Part of a small language model's weights.
Size: 18 layers, 3 heads of 32, MLP 256 SwiGLU, 3.57M parameters.
Each number is 500 + 40 x the weight over its row's rms, rounded and kept within 0 to 999. Layers, rows and columns count from 0. Numbers have three digits each. The size before them is the row's rms in percent of the matrix's.

# layer 10 attention value, 96x96, rms 0.0602, rows 4-44, columns 0-95
112:529446479437497600520469479528446484572545551522554542463374557566430502507496502482524466550475522497519480550480475566514456522490459500451553552517482472436491466479502425478440572469560530497553509461548503524504502526469523505474463494486559514513452468499453547507496526545530492561
105:455500526489473478583496441446489456481495529484561438519588455521472531495524525496485489494535455498585519535479439504518463502451405474466537529538527488555523472567548522507576530469487612507524439450493472505459527499452489543480535496431507523517502486493463516504567519409452553540
115:525409508496510542507479530498532474557537479497498446442503438494523505564479477479543474428522510494499519536478484553610530474512550420520525525535518486453474481500530471495512639472582543498560478477510530503447505456423510493442431542498483473446504476483508499592546451516497507525
110:412451458561438499580538517515555570546459552483453431505516498497540512489522488503568512474502461559461464541481505518542528508573529452497509473469556453540527444487484416450489484520528523539438507434500439541463423518511476475481468481454437472458506517546539536492465515423537524525
106:498447449523499494414507474484472482494489495558468451491433510496511514482501417452598489483550534464516440464485443493560496480513541497502564505552472476460444543455541469510591440517537534453460540548487584472532496467523493506489450494486470430435472550453502504556481447461508445572
100:441539469533521370427549517472470512562444484523456561472505560440524529490492515490497464511537518474533560473478491512500467583497504495535505523481508536537450482505529539558514430506540484504491438518494496510450501527534467416481557505559512494460528536587503526500447498508450374504
106:500501493526467469490431518500487464591454427530465515434497486494547478476515476497486548498524434551514514478502513507536528480515530512408504574480521522512451477524449460463472430545548514427557450587476529470441487473492470471529475491458509476424532525576569536505502493508484370492
108:525562510501556500474546433552510462469455513431558490520381485462488514438544547547544497495514478495464457531574458440408508520510501547572544490506405504516450472452428517493473530470456497430533532548471511500502485520482519559517497488442467530497526461524491524515457563499498491568
103:499468509460487466565443474470478469521535496441489442477511502510545499481521458539517508529540461492427518529600459519485506488558493469559543451488488473453484506507492450510515546473494411461446473449433438521558515490494490495480464514563474634511550472413484443457478526542579515482
100:518471505461486546480537536480436517501391472510444549510580494486482473548502547530546446472523499518468577526553558487520542512491507439534523538479480499502585501489521472570502628551557570511523510513553475514462554538531450467444491497567464423515535470472513485530493510537489505460
101:434512549526460508519491423464555459545466507557603455533499450510483571509453453528459503556507467505528423559457509530498502492456547506492529416506487554471547522538465516509553480531391592467505496493477542492477458436518467473502545464511505534562458538448524546467488520534506513525
102:515556486465550468494518520510579493451560440512486526502527509432568467529531495446409505499499533461560545466472487467511526563503424448423464504526593500524484479528483516556471539495509440467505457508462481509493434472476519559585493571434539482476461514526557514463464449433503465481
108:515531499528443512580451496425522488448466492479455514516413507486498481513538513569449487503438510478519516554525535518473512557514535465489530526496488533552410536471443525485595544508559492426592461498461511453487547489451511513511595535510555540539500488467515427559510503476544449524
105:494470526431542513471497486565518586500525482466489528497446517414494533427505593469459508515422507549517509510551513450476525524506502491498454454580439489486555484529449536562559466483441527477501555497496422452515518484470551507480488510564488549514574464431474476521504409488524543528
100:477546526533563527489418520513480510496521533513509503489445454542540459600544480536509465526475520452595518497458461545494553570497481471562526428426510473568495534518516493486499474607520507486544494535483503480455477510448569464501505497497553502453511472467602493404511468525469482463
092:496481538522566537566546557484499525463546455491501558532460437527510449478514559489517473440521465463542515549519470551491496586521429492469556457487515450495455523512514486496447547423454514465501540425428497517484447520478487556396574478451550498485474503571496538505508509510521449562
098:512432491519522471538531529553541495496488560516477490484540527494495441476466513506578480446530459538603462506513562502506504525523514511559540524461553429556505475477481477425509480471531548481550512535508487506387486474501522513469509442517505397406489521541500520579540443516419539507
096:494464515445429522439470457562463538437450455462482512443470494475484504584401500558461514523471536504482529514415552478485428511459503473501471558511449493530481511536510551510578482537534430498554508505546558469516515448424447428508481480500512508554511507433569524491486518446479494504
091:515413492510510479440456527391490546485528479495494567545528483485495537484464592468498519511482534503413462479530467502500525571460509479544547504506502554522474484509525496448531451530543460407458478530537511565539417510461507559505545421504443509501513489578476541455441510457556479510
100:493478434486431467518490458511524542481551483506506570458538576511528486474494453494498526505449485587511537492492505491504485533508504493555482553444480507547443377464476504521516477502526563566430517513514470408457453450498403534520546552548532440488546534544514495564566514510498500458
100:481493524548447536540491469484573552464507461543496465438513484483487562503527521570527469447477478492490543526402539493502367543541547500487563503537436461425479407487474506513538484487562522494479451473538498431499480471506534490481475484513536478481503524479604524438443482486463496537
094:555579515512527504455464550429422507493508523546537496549517475490516514500506504489469476506608463451496572524481499517565493519537509475449551466509463450444554479382468493521519493458506508537501523488545438424510501561563560538520450530469472474517436488428471500461463531465514484432
119:484557517526474528479442432554529501555494480494453488419474529587533482522493574597476472496512470540454503453532534483498554549485550434472458506554522448529525451500552509441547495589539508487489510428427524488508484502494533493547552492472571461421569548491481512508540478472520478484
108:453478505575452519507519518511560455534498450477447533416522526513568545537501436546549589517471547534526414433537478472544497424496548504539458446557552529451521524485495522475554511520495483490495418474503502440516472464505514508430526520534490395472506572516516514532521463536520525499
110:501539500507498448541497502463468535494506460548496515430517524501549402596515491551449519483501504493541496441447483497547444511533522582492434551554524561499565529563500536505487462497516485512418514559475510479541564450491454483526482576560488561536443489520579494471514465549507570513
102:559534506529493530563521465517433510458456488464532463569459493468485498452593495516535579449504468454439466501477485473506480488473481503453439482518420537565504574519488485488515455484488478478512477499537516546577564621552454539440498559438456527497538476558457491464488514522479499539
106:478520545513527420543484529460528467472459531463528471491543541540489493422480464561426430491492555419487439478530588479465433489512498497509475507425537517504458480563499526526535530500475520467425485439481515467530578501470407585511577485497507480556532489524480572527507498501481533490
093:541544487524516501466562411438503508511434541531523475461506551495546476511489485475482488590579435467525486503503515437471481513521458466516552498531517526518557433473560514570558499493506498456422482452464510550503525488523484427573559521454544480475505430450506446445551512471539572472
097:525497458529519559445539483561567497492574504510544450508518427461540426505490535518457491366480540479530487521502460524449510475499496532467500483469525504479449505415547478505508548429499437489474550464487553459471515536423475492488548514519494502514498485534583502556581472571531453455
096:471583482457452511498447568552462457436497462427521482477529518500473574500572485558529457502512482499511480472521479473525520547491458510529475452532516463527468425519488513497550430601452590456526498507535509501473553455541412558516487473503564494537484531480452533496524546505502488403
111:483507579513571477517499534488433470403502460580546469512512378457508583534477535558541494495511472520472514548460533479471515536461546543411534534480449493460499465500494480446481522487434549467462471460517451574511576510468468515502456507542526505468507524495512476547490492502524470417
106:456468543534516538408467515448522451476540461545492506453527487464511478431513474460552521537487486505527527519527450452562499478442407484545540490570492537530524552475481532575534547582511556486511457514485495529522490416535564426475535503514477496421503456429486528445497550519492467448
104:526501469584565480398470451491436510506484458499465521513544512465499492465493561459430466511455437511516467488427432582544519541497448513489501535483426513513558539476475550497521520530500526478475529528545520531538526473445635515504466465545531518452486471497508450520445480499453433508
094:533485473503458526545530445604488546554571479480488497485407524496515523526450511448546470426501486590487524529523496431553449525533504464496493491483487476457412507468542492545521486433492450418509549475441520495562502521472477520539497488488569483498417490517467517508489516391523504535
107:461512539509484442469464513471515506455516494538497428499523428436513531531532481515603517537492451568557452512438468503603526483520472538478554443514415469490496465517580447449525545577511490451491444492519471554504519493480520594476477516502436513429463515515524469457507545519495532498
100:409488455421475486516484546532487483493471511508448532430470607511474444558500480535477523541540544468457515565523481472512530553467545499495503494427416518473520519507498522451503503507568433510558525420496470503505450436473520488463480446470522507562451501464516554519514403512551439505
096:492495507465515483523564431496521521505563519464485546491432463426489456422479497495428567435531531537517529473555487542483478497530510482537467569499452458576495457436498510465496529495510526532568485473482574514432592475481504533443481525529578525427593505475510473501522517489493516569
102:516428428540555472511459473432456543466439543472491543481495476494515576566518515463485471561487560448517500499443536516528545537434524487438548549550481495499489507469488466575556562565494537527434434484480451494581508493511538458493523519458504486498551499515479420463442548500490521446
115:440517485568527535494507524469470520481509443549576410497523507619494578492454526538454498515548559527460565527501517536482439483572544561482556548460503488472564484510540492519491514433509438523493531533496458498524483514567495467548496463490544586526457508489507546535472487488535524424
112:526552460461493517543445524582538485529553494488422450496515559499406460472476469491529486488467467499468494523579508495523518482483512546450462507424526494524473432519508481463500470524589513421578566543525480449481482554493514520517504496409524447499469433563536503503522509528425564527
107:448490508522509559557558483525548493489565559553489497524578494473438460458514480458520466541452539543517486589523433495465503438531445523443495520569547501435435507512439494550492529469536516525472542560522510517510543499556528456564483422542469529417496503533517501519490472431558480520
# layer 10 attention output (transposed), 96x96, rms 0.0737, rows 4-43, columns 0-95
121:464479483508586438448514515457487515461494512558438480527435545459484439510527488493459527488449490478464394531421517486387396528482479530536495515500472591470523451479531478487544485495463555534564492498419479515522472504537447492518522483464518495539503490548523541517487431467548536509
098:422532481484521476478464538454444545472407450503503498486513483502524461469534499412531505596477501487448463467513541514477565522487469543508504432497420602459513520502531494507421511471493496495430529490540479606499470450458488473523471506491505483512459592434471515494457437507450485488
115:455536517539478495464531494465524446497441444530478448504483620497550461515487506505490527478523467578491482464559454399406562489473551514516505529477500564436569536424481475540519501495497516516461492524538546518496432500545507561492529452484536471526503543579518534513507518527531591478
112:520500554484478515494468515514460475433523542518517461448453491470482455533531507474542448487513508516549567427461501428450554516417495452517497495490501552506560525519511550506536551475445467511506478551520523384540527446549533490523491511514518523441508506564527455482483479648459561527
116:498535575571446527557495503504566450520469478510543559544496504515551411525484546503424474429487497504568479465506491443474542511473617462502517548461545478424534493464414512484526519484504491459526463476498491560543506547524504493499472479486486543569449521512571500551535471548558508537
105:537458489546485550530532518540449505438525549519546463489473481516512492519519548453444533527506578466471512496504478480560573435499424503500525431424549409550538473492418475465528503577462531493486474503487509505534490580460484465505432477517506503448440475460449473496560524541572529448
105:515483572553426552468489539444525516410564577538485510509510548487512499480445609540465515508462518484513465524486472510533513440521544538487503513496578505419563475439526501542512512571520524509489493509509511449558505477524491540548502503484539505512450489513443444573534544495509557396
120:612485513456475487535453421487453582531542446588495539516546402519460530505574507530531464547473552481487486588549534436468445479491548498521498515543451478560494522558494470481545455525488537503523514509513494492436549540500526475494464524492467499534476550497516460501505407488534471466
108:492458537464487569531563517431457508536493528497544524523571556456488529480546528514534481439489512494472535503453551479497460544497421524509490460439471461547529539545518440496514526485453550483495507448520583515442519516568461545521545422525464446466517527589578470517505498502464464595
091:590511488543503517507449583474503453473491396474544504466497522389510551523471454461532612546530510541406496500485485472469502444517496428504456479463472459443438498506567510506526525512488535496477446543502457525499497408473493560590501484494518489511524462521527495503470536502524509511
110:552496562521536471496491581537485520446505452424460525533532474535476474485521513492549511531576471424513557417579520512515519526456464572501529513511528513390476473442507458478463501448496547507454561492512453442465533589520538516504502470473487502531474540503492478514492411449549444487
114:432468548515541523501502451499423503556486517508479417549491523487574508475502537554461491519523505529468475505541434447602549442534488539500479483557537525507520525512467549501508524523544535499477541527549544495515506530526451404439480542498468571492500470443427541487448590547441464480
105:505469603471442496439499520496463494538474525472436553513507412495472542502507511514535456488444498517476480509517492459506476406520527509510527499482491439509515434571466505457464491417486552477468524527497480562501460470481446590534506440481523403528477522515486513427485531387478557509
119:554569478477500456444527530490450499508494490492536492466588463563462560500500439511512458556541483501508501452468470571451486483482527547506479539443463489594506450577531529454435478486541505532548478470499502561433504557564492499467490515484427472466494503556578546491538562439539451510
102:501459501404455485557515533514514487515528533498422501530507528531555487477454516483505490438537524532468515607494512433536499426495482474530449425554521490436548462524511504521494516539459529573595536467554443445603521482447513500439534454509487472493467478525504528484557517449462502520
087:535407578468551477548518452541517532508493500556466498559468486526542508556475452465557493551428525489508495489499621421423491467479476522527513512541550505553568501524567543503527499464506514536454510520505482599462533554479528462489525498577495530467453475551479531527451495493489542471
090:471531520554495506539588533499608405512491457531443509483490453481513486534561465535569512505487501534482545494446532435443578451410570493478515444514494531494463521456544456554492464523515484514501470483521509512580478455476540541520472519517504531484441496503423441497508542551506504426
091:551617503481488495461452465419506473537494502441488535530408538511486492504439477501511422513543515458443471522559482532539485512473467529473506474486527493460454423482418531511460502567547504453501511493474497488505477533464474587531558495483565517522550490480536541445486526432601516535
098:580399466491501510528530465504455547474528527570540461459514500511592459483490502559518517508480501491472497535448541562523599472478519515483447587512566443490449487561493523494464518448458547478478431488493575504513548521537518478447450491528618466484539475505526514472467482522523484503
119:520437461558460535444526543456484449424499517443526490451506482488400554604514543547577521463521466596539507499461545546482524525490524463462497456504552497568528509446475533526451463505488525500502486548433545570554514512498553481569492497459494498518505471440449496520488520530510537539
095:530515579514523519544464556517486523481527497522482512498438504505494439570361527416549485559525520581493459545505522490454509500487491533563531465508535506521514441487460480501456468476439433531522550480463599474541501510601448545483547514430481513532518485510517456511486477534515494545
099:433474503474499534554499527559516562439460516587476499560475520546497494501470492480516546498467516565449477458545544507530398509530588446552515583462470517470436471534516473511527554512443503549533479551472468512504454473528404513517501508525454527516480480472545505514542543538461446584
126:566546534459487467491497524482585579485476532525542492472484515437505517534543490536556504534529582583544414466483446495502529474464512559519497513490536454473577444505492536499468505464564488503605557487573530500551483497482506504548519518555504430434515484480481439507506549499476578478
118:521506469581462532470524459522524455459489456438474436508482477501505486517482532512492439428555518502591503468522471477442646492557498551475521495541517496455544521529541516461473484500519515413528506479477587481521449541491552518507510514504458487443516435507546458598526498487436521484
105:448535469553544515487472562527499488522498570472506530514463554472552545532489536448469514510472424529494523475513493506539512506569518540387518411555466506537505476500474579539490577535472486425516570464535491495492538554546507580418479483488429483538563455517478478527481505434494501509
114:529536465446500486466386438498434520525485520580544552511489511538469505458465547400519497498411468425563514522502513511506473474528518472571487555487427433584465513504555473456499547467453444467491521525524451510507537478433527439517468468524500509486503535498521484492525426459522524510
113:481465504494518515474446471497497589504456508423519528491521464487578522513560473525524537530562514505532579564493462531449560543479418520461591469569465469579528601475514479492475513482463501490451512510504476547475423542469445558547476451488545534472497484457478454474444504492522467516
095:483529527587462506486477547532523564568441484466446502509500513430459538452521499511449502509453531552493499463531517568484506543483442510534472468439435519483475542574482523500479512555471582494554591546574465499554464523462528468434459493524484504523496573466488446489479513567551443533
080:591499482471521454478404489496446543511525454508507544520521521513460534505539503472562454483448509464496488470524516530516477493500495478530454495455513446554490515579591493465501570490473457441471455541535479507475535491614470541530481502443541467418546487569540437468455464464456486567
084:485496548482455544471493493403484565543501498506540449579532524520631433511417506519489535487484515490487444562556467464442537457511540558470540481522529517543500492485468499537459577472560458557489549445498460484497452553589534528528484531518505472495513548519548529520539518466501532501
105:507477590531548553448472492504599529557459552457534480586514571503453502474439507446525446485518512557494484464526522552482505523467441544551518461436510534493551502516499543556564478518550481480483544550531498552529500523538452493520497473497561442546503490488496473519575507521530477611
108:511492458535467537557543498547501570530478502446481464537531519479519480504467448521468480523403462466486469498464501475524486518585543494523471539580484500499504490509446543489540590514484483598507543562504597508515544482481596412461457525525504533515521519557481482544575490509473453559
112:503448496461542545576561578523550494434459439523467498560538520540482506498526441408561558544548489484445571490523530498440471494468575481558532527515457492425457515508480526575538505437532538531501459562537550506467581519490481465499520466543509511501524526522484460505468488541476465465
085:503463543420529516465482470433504405488439396497558474529499469442543500526576503583472478497507501572474447540443566523502543469554514553496489556450539496508457592465508486462440482476494500440456454546486535480440468459510499497529531545438481521502513531496516520532472464533533479508
100:474512577460547526455535501519565513506514542538466496548552502472468467448464540477489448505514490513467532482531508481469444598509511484490458512500468539510499508491417517474414553511596538510515522482550572460475524472565513494434561509442520473510537469385436500457514437474522506562
092:520453522483504544484471473437476564435448462515573515461512515609500545455505587536491535466498487483540522519461470546535541495436487447491495540537575590489499528487507482470508437474423529505484492465454598472555528455494540552484521492496531471457534548530417542520474503488548515469
107:526435484541423548448501545517509465551540513527511591515393520519476556539512528494542546468465475424537520420546564444455475491549447476487501495470560443463476468482411471525493477408471496468430500485474503411494460496518499500526512516499455504517494518525513446507482513548494437491
102:456527506530441519534438553569564510449520506479529533509547437445529470472499386408449550474536549560464489535454553563492452491438466456488529512545490539529473469471449510486491437462534502576505515453526490535500526502486525446509526439547532435525517484520485487550520464570518470506
114:488510557542507509442463544433499452578448507484549452404553482527427473507567519494521489493548487537431471423414517577468544495489537576447534454501432481478515480530553483526533514465432535525515453451496465537528514465494473490493454520485436455510467534479452472456533506505455523527
107:535519517499518577473577460394496572509540480502489529527545464468499495477563511536512520520458490488548487533519515415503499499495550435510486539539574473483530583421557495518495430521531466541503485555494410550471516444555506576557522510488441478550474472502463530486484477500526471427
# layer 10 attention query, 96x96, rms 0.0593, rows 32-63, columns 0-95
082:477434551524471440530471468512415472439480490474434539510532444511512490533539520494510635471472427575530475541458478541497436483489480494559576488486528432514498490519472523436470427526503535537507476465506538521524528524514488448476420460473505442548555582527511485505475461491513519520
095:507547463478423539475535493508568530537487515486517477496487535528473532450504539482486404506528496473427497520542573428442518476518549508440461492470506533507496465501538466558556590496495468526554552598480444541508493522524503516517582524562556544449470463506496547526520487599451527521
087:455488539504522436540486510468394422473434507526479519446570417508519428542480512517538656462505546554496479520520512552523468481476423520527562507509463453511482491453472489504497453514526437512513434483502539525538554479512529439456514486506533469515539517533466542482510448521480513517
068:440502532518508471567483587483408466443493488486528563520527416495529445535523520508535609468535525546543510488499478490457437445510455449423474493550528488405537459475486461464477448476561456522496490483493528483509491558502553484478512483505416454494526528501552448472519544496466494444
080:596500534376524565547432436533538531537449451469565503503479597477449491496513551544498455533480458505510494521430469498514527530524465521507436468482484562544484570532474499608535509523490436509467468536459500493479518474492445538530535506451539508550476481470510499502534477507503456546
150:546461556502550488467542466509466499513494463452524452419445423496532529476495499437510507479549512457463550517471472487615504459498431544475498438409518485490446474452529514499447502521452497406527500510491517470475460541459534494446591457540530540548443482531482502499440543495483509436
073:471477506485513479496465432486456483479550550475527606451556454549483437488457518457488467465413527533476480512535491461458479481466504438530435472519510531430449479514577465528490505456506486462510529473545530458514490514499486517540567431481398426582430543535512494501488548461538497463
089:548450464551504543500535513523506523481487454467469519424479541482453520559488558586506517513552495468521549477459487520450515386472518583460531535489594495537486504509426518492545449474519517472477530465525461548406460477484458544431488561494546572466542502494475494528462511490510462567
097:529524495534461513468421509502532504566473531493506462454556491499572545511436444505520460549593537474489486550480524565516500484508483582470516469446537518565553459540468548521526461435510516558443429496470480532453504493559486549497432506524599529449503475435475488568520525503555498504
107:477503510557469481502428546507537513503496515505459554538504521505562471522492520490526518452554496490393516485495484514429515504458516553483505502499427521435526507432477532438548512489491491521504508508526502517576498548438520448435448559581462587415520611528503468537524529476577515514
117:492502468443498495507479539496526575521462578532565447548418508476530520505464495500505522517578508514463491496475536554494517544502505473524449473540481466495535534479457499491531555527554563619391475444492486544532504477466537525487499512524460425530553576484484451563489512442493416529
100:559494508456524505507521488501461546513514456494511554512486495481493502529576461596427442491448500479522547452476489403456506465497484534512422521475537472514480577472510478515463554529558524523460428484518516468509418488526465577466526475468433499484561521454607445471507478572457489494
103:478502473487510506499477442509470440495491493497536513486515425503498539458541516484416434457463499550553449498564516498553536545501499422509497466577494474533513572491503511491534435553463496502506480497512435443452421546550538506538486481457435484518568623481464518411485492450500559498
120:445518498526529586535539475494454507477526417511543478493598530527492471459493535457519474522549460522511488457527481536527452547523498474509594573454503580518501518536524435454494417463457514519481497534560448515599558457501551480539474473477462569459453513483488483557552481491522525466
125:477513463508425457572546473465482499536527509499516493479428518490589497551566495534476528469448578528512464478539464474476545461523587496512488512533521436496542534504643488454443502525519499508582532464493494439445453540488527514499524553490483504498475473442471511452465527549461505424
127:572531397540419525516517507446553553476501432468446512551487483550522500567512457466527495496472493517447479473469499549534499496513484471555467430534485463489503518476470583518508509573540544460528471450514519563582487481523448513460516430486451469551472506479451441523422561501459523471
073:450534522481451555417458462482483556513491492452410493481421462443413496511497478463500563483522589545454423462545524486507444545432480446540561471512494491515574563497496510509538510514480504447536495507536453456481521407501493478517444474475536497494546529467478554550537512507483501545
064:471558485510528446548522505544512481441533536477496492549447510520530521529569485457520496566553582481523553476555494470486556482521504533489402537520524501480505405493507398466493480518513502573454562546475493490544519512490591495431429478580519522477428466528509475463515511456493549509
065:518435535512499585530547451427630477572520426499551458473520541434481565499499500559532472435468463552467483480435500517527476458500556530488521489478445497560532511446498520513505542464500515542496476484517566543492537474524482498511493565526579542448531475447488525458510471508486539563
076:513486485519529495482460461531429515464478590496450524445550467513483418516454461550507626490478508553579452503531466560535507455510419468458541477430472473490381466427460522490525480464519528483468435483520480510496495504497475481499476461482464455562522506528511523530495458435504493464
081:430525519430451436469442492510420449448533560497492521487504445527518445490554450491424494543442586519495446510523541502482536533505476503435469480542481513486503487485517424541421431445518451539493500428497482461531515527538560471536520488496432404481464510521532539501530509482539453503
093:584466381479507525490512492449543544586509494477534486527513594474457538488536534543511405535454524483477554492458475506526467539509543532532449472479487506494468547518475526541543605479576565517478528498496540539464486435483466519444516524504481528519579476508500451539448543522526468501
075:516507496497455518497533559487516502571530529595476474475553465563561440499447476484507584509524572467553558600512528453521549410453476504515509506486507491505530494530497479498513512520488446541581437455492497544579474450488533513484568537524468486547546532465476460544448522436459487472
107:495458567460479510538507458530502441476467450442571559481532529482497552491499549520508467513506479521504494480473535562520565574486520566504588478493510537545506599546497534520529450490459491485486489531489454456468545543553409519547454478527602472484477546479497573502566475530536467560
075:491510528534506478611481555507514493454463572475552468438535480562523515499448430450537534518544531543488535493453487505502476480430523484522512454575486553457538513537489547510553535521517474548440456530491529550519531506459445456488572461570609490476466456446460484558482477486516544477
108:479460530498574479510528541542535534400485443522538421446503468511492522451515487562492442563569513510427504510464480603568554513504507501494564530540482535520458470529498523503447473524498498501434527460456443540504472503510511517557507457545525469560493458443451480532457595495530469462
149:489583536477524454544461490487517555521481557492554473481430482494541526577556531530499540475462520482480468482530527500395517473520493574539453518521517421476489535531573508527502545542502465542463551508449528453418466553519491495506549599481518518421493484456565468512454488567492533504
124:507438537512525528521491582525520519487459434492558562487524568501513496484430517434506530496496483521513480444537510497498576462519532572500599485505494563546492538506513506504518527523520460527505564503529435534540476483521449455557487467486476524498400488417591492486557591531545482541
097:515512501515491507470457483500454538579499498514515515482547544472476498498536456529533499503555454472479517528519503459448470530467549450549436570470560536640484468447521463476509539569436448462512440561522506458534550456502482492468558535518539520454466526441507546587507537487487412513
123:441473511403519493523468501416497574449553466528457455519453519465430448465556498502521537481499523526515463481473477539492492564517551475512400473501448420470499494504464479574515513511473474501467547449494505532487525498538530542523582586484488437486585561546457533461458462492483511508
107:462427576401483500501403496525474476542424479527479490541481498461534474480532493527478547516473508487548477513536523569533460582513499500487563507462529479552473449470496467453485531474533462526534484463479431420477501590500520517429486613502428532506450479480478511496505497498511575500
108:594506548496442502476512583522527492514445578472526469426486419506518466529502491473495498486519485530528580509458481481494481540414540498383519489498485502520471474440559560463543470452455559486528461523534449542574528514510461505549512482584520511496497487478429548529480554470511493464
# layer 10 attention key, 96x96, rms 0.0564, rows 32-63, columns 0-95
088:489490465535500522485486412522541503487629487505507480529488518457506478446519429444446557496463517532491406564525482516552531531453403521555492498531477473523458540564435487486488457607478503514498512509433532460478546535459514462465492497484492543538536475477484540526450484517576536463
077:554466491499458472526520578532437539517471576509519438508452462456521465487511546519531429471522523476520581563506514469505552473526496470446537516496441539463600478483526500504479538451504490442477497469545419500539514453541465580589514482516488492464495529501564545511580530485427466543
087:479492473465530439456477414554537512522506501471523566518554488491491496486510479502541591488481521512476454563445520540465529402477440503566487489481490495578382506491482488474554495517506416513457546496481515397456550531461528466473541533471536511472556432511461461479488459536474514513
086:440447499519561503497561469528481459455554500466507475561440429496512442467535523515541501531490532508572451455449493574546458498490414527585504510522458434493420490476489572500513512442458493503539486536427510420447487569470514466452540462464477545524506459512531485510491454549506491459
094:544412465489498497454476500502523428497524427435481431456459474430537572466535506515517518496535445442451499498533508512510468536487521522450531517521512521493516482567497472457489460509544520493540467406454467511529524451530531448594467438446549497401506503494501543516520507542597548519
098:538543525540460508455614473474466494572476511511490450521452494524502488560505482514431575451449526530475499491441509512476500483451487521449414542516489535481502449565474474504464533590496563454469584511568541474475525448469522464517539542471530528513562570489434522509495472561457484499
072:483466487540462516507525479492556532491460446532522506583468437508412521502478507485451446548472474481487543421512506556536540471560492504488517515468525423527455487473579462447497554452515488500526528488495502431514488586537474514626538458473559485461509501487541471543510515592446534471
092:487526450562501541465479535526468469524486484520510485447515483602531459527465522443498427453455500482401602618484488461474490498534558518561496485435530509507528531423456478450478471547437490525450472541488515543528505501544492529511468473496483576524511542540476573461514537509527511526
093:458467586534501568421478474531472489460482506487518560445548476474469528497459579501529454428488463444538494577475473568486522582492498445441503496471514539497501463530445540459527498552452455442511469485486517561532520527527495472451503494512565411512519476498448496456506497480429480587
108:481546462406508509481457464495488489478536452440514553525521526504444537553524466486565547547460505508461549428493565510510526579546441489509521472435495470446527530471537496500537561483456435533479576535474511439437469592473473561472469477473534509512455515508481516492546549483558460572
118:526493549405571513555465498499580577448554518489481557501512517480443443454489480491511513522483480467513473534540504540527486489544523531566417482496467504504452477476507472474520543479509508544450533486472504477451496570466444529445467502483384455496541473548585578452555467500505547528
113:505501529448572536448503562494472577520568435508472480478447443519457513540500456475496495518487441489509483549542502545445478577526509444540442506489486513495543463541406483517504501511536513459438505507570484518607506461466443436558480506514452476566445498550493433562473480530527472485
100:454487562483521445518510440439477454484523442483511515443422512488460448497469528505448507474480481528491453539583436539504441525573473476495474547544530477486461515437427530437517488507446503518558477519472532512493470519465494506478482556416497480465538496406503458437576481571448447518
125:553546512495482555496431498555592498541528503531520561534497517500406515454414516488616479467498466489520518423529534515506501413549495562517530538494509553460447495521469497477545505466536525526471491493483432470523497499481521506474511532629497533552488511444567478545488513496467537529
104:476482462533518467494489531532455508471443580449527428427490451524490465521508442499493494519492523481500560592407538532536469421436498454464530519503463483570488492419513528482453533461459465490520459474495479517507481417495569491396466494530451453517461486478467512526481461471446436490
103:530448510458506483558552566545458468528467502510469472551459492481481513466571452518498459441561557577511505571519487514588470471528511522542517548551488418529495537559495459430516465571541502488547424465475471488532587504500489492481506516496415464551493472446442551518479505508518452526
076:430513505487559454519424512544485519507551476454485496519513467485496528507473405486467576507475586466528528514455465532500484480511439493540474475517523499505445544457465471508424453488498567523571516523526570501502480568522520551533383481398476540509524441513451494516486508418518524475
091:535501490454511503530451518472495423450468433445492513431513464423532515433474573512584486492487528494532528523431446470517505485527491478568508529476522512511510529475453497528519580485557476491561484446414492519496485495426467552493539563490567512495438516490492492511476596525556466414
082:551516512514495518464471524530445578516531587499464565466450510557497409519486473491548505485497512503538572512490507495422537513520506524483516569499554526451488478474499475522564558583477498465454524551558475510491511510529477533489576431581489445493500521573423478525535514424433532499
078:441497522485545456576429441553482488525475483520540602504483527514475515548433484498450533492460483491457395456517507467450528491478532497507557490541507471493502479512467441531490418528469455523546511443528473423488536509541499396485503468515457536489557459492449521496548481548576539446
077:468538574541469499493536428482543465453555463516494508543524480430469543524547578470548517507473480503568471487476461567558477495446402524487539511519528463524456585514482495473487490494513610504574499496473497454459483601478499477497527496504588513481509453528531505496468460581472480510
092:485557522511455469495516504532484476523524578543488459478614498492486503519501450495436450499486549480512460504451493435521524531487557521465510506442488519499555504547490462474484391485447485524535479530547457524525456448580470592494410500540512521490515522538567498489518532416406491464
095:495466502492550483482456564502437495525406501495488512497536558589492534555443517537595509453552507512528553600489535483471539534533550482470491543461516512500520417453433494456487528508442476530461485492580501585523554514566497504492488515508559488514468547575486544513479480469507513556
093:442520465483508439532484506466573442502596523492403414488451458527522537546494464467566512520516551500426502498522502530457440475457540471454487521497532524534458565506492487551500492481500459510529499540477526482483518490476510509626518506493616480462465447480448546501492476459478443462
123:535527481485483483555517451564557527504499526470442521484501473481540510496499469437538564465514517466590503420492446500577490450498469424506430496545522468516485473478541541591458500503588471483554514498426561420454466496475510541509521466518514503516502421523453513415447507520534546500
132:506532501500528469545587511497540533503564550482467484558508566496437407525524502430486524455528533510495476465569472388500469441470463482513506489481579469498526549524529517423502491569514561557539558501438550470490494577498449544514550537495500475482520492446503512461522534562450520502
120:471489432564544478443430477520533480525473478481509583508430479434493514499519494523558464533495403497491539524550483436529530550504549456521509504530477520521483467468429509487437504451538425496489509518513527556434425518542514524511553459563508546492420513560462520485468507580519577502
120:499471540413518492526492514487494575474452512508510419528456538466517551488522504454502569460490516547397485457494486543550479430475462514530523576471587454473479490502493539514456503484514561556552531482481517473538499448480562428530525506509495548490467584534507561458517456531522438580
126:512469531503424537534482425513538518460485501487496497433536526486569587586413442552542513522509516428543539531543521517445438540508555444459502484461485437459543528554520498537468537511529500445512566467494484524540518462475461520537482546565485507499502493464558476477462588495480441468
118:451532479505563470499482493435473477515530448532485501509442513505539451530503482533484458467569437566503452481545573484493503510476499470564457505572514536542494512427514456453456464455474462494508455471449499475461430539491549420477498476471477432480525417551547503509598589553514527478
102:450509546546554519478487470555522458480472495599453450572486519523497465551487473467514539516513481415488506497424459523469489504496454512507516466446489554532516520379455458443465422538493512571428509471484505471474444535551461483478518444488544540554471461440471521517463524476558545482
114:479498479506465417547563552511561461486576506445415500554541483488505491479488475522527493532525429458497563489593476512469555501473497482506512434500435483545549448562508509556487496399482475532497496453555492471468561466472449580442523520527510491534473428503494518473471567520521475458